Weights of a small GPT-style language model, trained from scratch on English Wikipedia: RMSNorm before each block, a variant of SOAP for these matrices.
Each number is 500 + 40 x the weight over its row's rms, rounded and kept within 0 to 999. Layers, rows and columns count from 0. Numbers have three digits each. The size before them is the row's rms in percent of the matrix's.

# layer 3 MLP gate, 704x256, rms 0.113, rows 674-677, columns 0-255
102:560584459551465415469519405495510481611504469508507517472477497475440478415496584437573517563496549532453523499523502481477496497510513504547415489464471511492474484525501581559493508496572498489483459516535484490557539474517538513515445527493555578522512409466408504468513479502521522583561491498500490514425476554499496527506497524551445484490532471442496397489474489477516430498533494517468465501445488566531552493444462543510462493455506562497512444549407560432524532572566527472513515512540456578499462534560452449581563461437554511566447534518486518448543534505462501454463431523488527480488467538504543548498482552464477457493530458484455487566433475493520522526459481514527538504468487473531481491443416517494445543522485464494467530461553525525516508473515465
108:490433518513530560495460495559539471523478444400430549533527559476500506494563519500518449431493530505549518493497458474514542501484541580455542415497448485478523485576517489469485509500577504486524452537466469467566477538454439442570475523412500528414563523475497459460556448568543476521588468466501459428417560512405501517502467525455471530485518508541532446477517546538537543470528505477529456607455509486533482443524515570481513508552503455549447533518483490474534527512488537463491443523503476524474465519546531565547551372483450494527472485473541506479479485542495471464427519560530536472511473595528478517479542469464518460432479479527520508528491519559544507425438517538446499474508523485486564463503497550512451548548405477499534516534475475540493503498519480
092:467499447487521549500463475538568514466508514503551496495544483436504485560507474503522483487530554481428467545504443449430499482466430511510525565470461441488487479508493493464429495562526430553528549501500495572487498466506521477516505521428558569483468549492577461476469499468552507406500476524496511547508466562489525582492521534515469527471489458488514464439463558492505538477479491491512435519467511464602441519575486496487464523517448516496521448487543417526470469510505487427520467519472472467621490517523492494527601492475543492504506470502509557542538472515416503516494538537529533539467539508533524501501536518481510538599517495470537551558453494490519432535412484506383446438492498534426545458518599439442493505474405531488575484414507504524470515480512584
116:425500511568451515532509621462506542485491570562520468504566452505571508521540491532551449510485545489517450515440519482504480538507577514495534442501513583463508525498486559640555434550419479435574557501533498453502505475447474504458441484532581477569486543541494447503518520510507483490529550480551464464549504462532499538430543501503524537493592506499493516458468528527510467484519494504470510525457457611493477557495443471499507472468554542480512504440545476462454542500497496523497518560477503533492583532541587527472503536535482481525477457534450458493524497537472492500505545569494550510407509457455500520503473521473441511532482509489488442533523562483515557480474477430572501570469441544531527512549578528497502487430419412544493555492537463479480512515469480
# layer 3 MLP up, 704x256, rms 0.112, rows 674-677, columns 0-255
110:452406525454482562474486554505479499463478506456492491527510448520528488512510387514472530494523386450576459491454510509530437497504510461519534545576488510489512524446536476467513487508466505539533469523499518471424425587500491533517563467483475474534510575523564501477540455493483441533415538523437506507568517485431490483487507501412576434518501527563505571538503508485485521540479500491523528549506490464471466536574568475469609502513485443506490542468554459503538506476424465528500443477473558424484514512476515450400413522468463468443578485525550480557506447462508527537533537509539476529504577515504500476522509452521516539447524531524485464404556500501452469470537546478560480479479460499480516516524534440501576448502496526481575472561484447470470503538459570
110:519526535508452536579507521542462542497481523497528557492436529513535433369521469581514453509432591481519538505484536481486550496502479453497479489512485621483479530479530552578506498487546524559497494477507469441451506483500537470569561481529475540538512459553500477542504442451501506466542551518483479462455445471524505488427506509477494444459571536459533468535491488497533512530499565586480594465443495471590465531510535501505503465508463538475524558491591572431480479488571495498489466482534493504466490496470534528577454476562537555525482531547399477522482551500505533551519486533512541505496457509563548462513612477546496495469477515580446507474491482477465571548530526515513480445494534474533530498459504512562472524530494492414545508529549482487519574615471492
090:469481591494511533444463509397505485459489468510598459506508480563459537472517519518545465437439486488488483455494455506459490539534484511463492593492501527564501470553588502487483451486504491484543482523527442510548514479472527475570459545600494634506503523449530490501515441472536461505487530486439554486487483485500516442566503448554531493506511462474495458503560625473536550488509467534464543518465528442565541417594489466499471484499507481548401523447492512522496480523485541490440503484472512541520535400476475513538555481392549501463537447431530505481480533498495503508514519478530448520537495518541482483523560565536485474426497576493455522567480521495445433515535437487525454526543438520470496533514476459494510498423439420535531492520519526553494485546498468
109:600485443473540519457522426545531456495516484430479563513415532481476472488421511503474492565473427486466535514537516463497532454481461478551434554502443411514502408498524452451474556473559525505489493507527421547510486505505519477540506486426452460496529435465514537500481477507569537516518438493491477571482444461525541510552506512465483517508446521475584531513571465507537496511526442510464457476575515459484477520559557571483531506487475487436480497550489559494492467460508547430570485517498484470469461483486479505537468458493512548450505542443498531547523484501486500465489458452524450472554533532591478452451490479504555500418547522468463528497519424489512417534500530569504477409507569459484452473538427485450469436586488505402506447586461513547489478488504475
# layer 3 MLP down (transposed), 704x256, rms 0.107, rows 674-676, columns 0-255
099:534550538519515461532493493503499456580552504506529539511454528536506524538520484489539458544492519536432502474585482491519554487486463541480469490473444506538528448547534490585536457552532509483511471459540485537547538478502540493496479551477509538533508432476466468563475507466520575514579484549552425522431486502570508491520539522568459535544518466484520456493490503496506450488500486533485527459515463525509534474387487563505428514505470517488560443517439516523488509495575475458480529506546477562534457522571472466588620501523507478591456544504462525475466632505480454459484456524500561464530424518498551528462483564436522490524463450499530551570406515502528548459511462493541470515502554499582527494460509496484434525544494450512412554442509548538551455476502419
113:538508546576517549585497515512497482532456527542522538472491494533495475424538492489564559523483523449582496525446434472514529514424581515551474510571511524523512504481497544587512552421535491569508476449565475506520483486502516432531455520469448491459565386462475561511478473544456491474551479443552513510475539428574486522501429496447482488532486496523552466476472507473524483521516539518572525468501544496510535575510451531567489554510498483540462562490505551464513461495528522518535515393551510472454477533513468479514446497551493496533489516475461473519499453472509506496476493614534554525485439471481481535512513496542551505513416568556480558476519479503554529484445467405493420497497518519468558508474376536535452538484486478488418505499456482504472422588511499
100:549490466426521544486468557498482475517499534517441482488495505512470491509455505462511464506477506482527525609496528475481502521502532513516498553538439524481439489480510421531487508407527569454500511536515518487516558503453540515542484501566512494482566486403543492585429541597470493521497557528528513451435476483514451488533491581493567526480572547516579505552467464485501533507500442552476582537497484500448503492489504516532466479544428551453541522497524500544500541431504542530508511515470574494498568450534483452492476549484507516583592460431506497476562554503497506485405555507460509497454481557507516445520526525478537499510444488473577501525438448448494547501509512557510432446474522437627558485481489415530469441532558509476465482534585530523515420520457520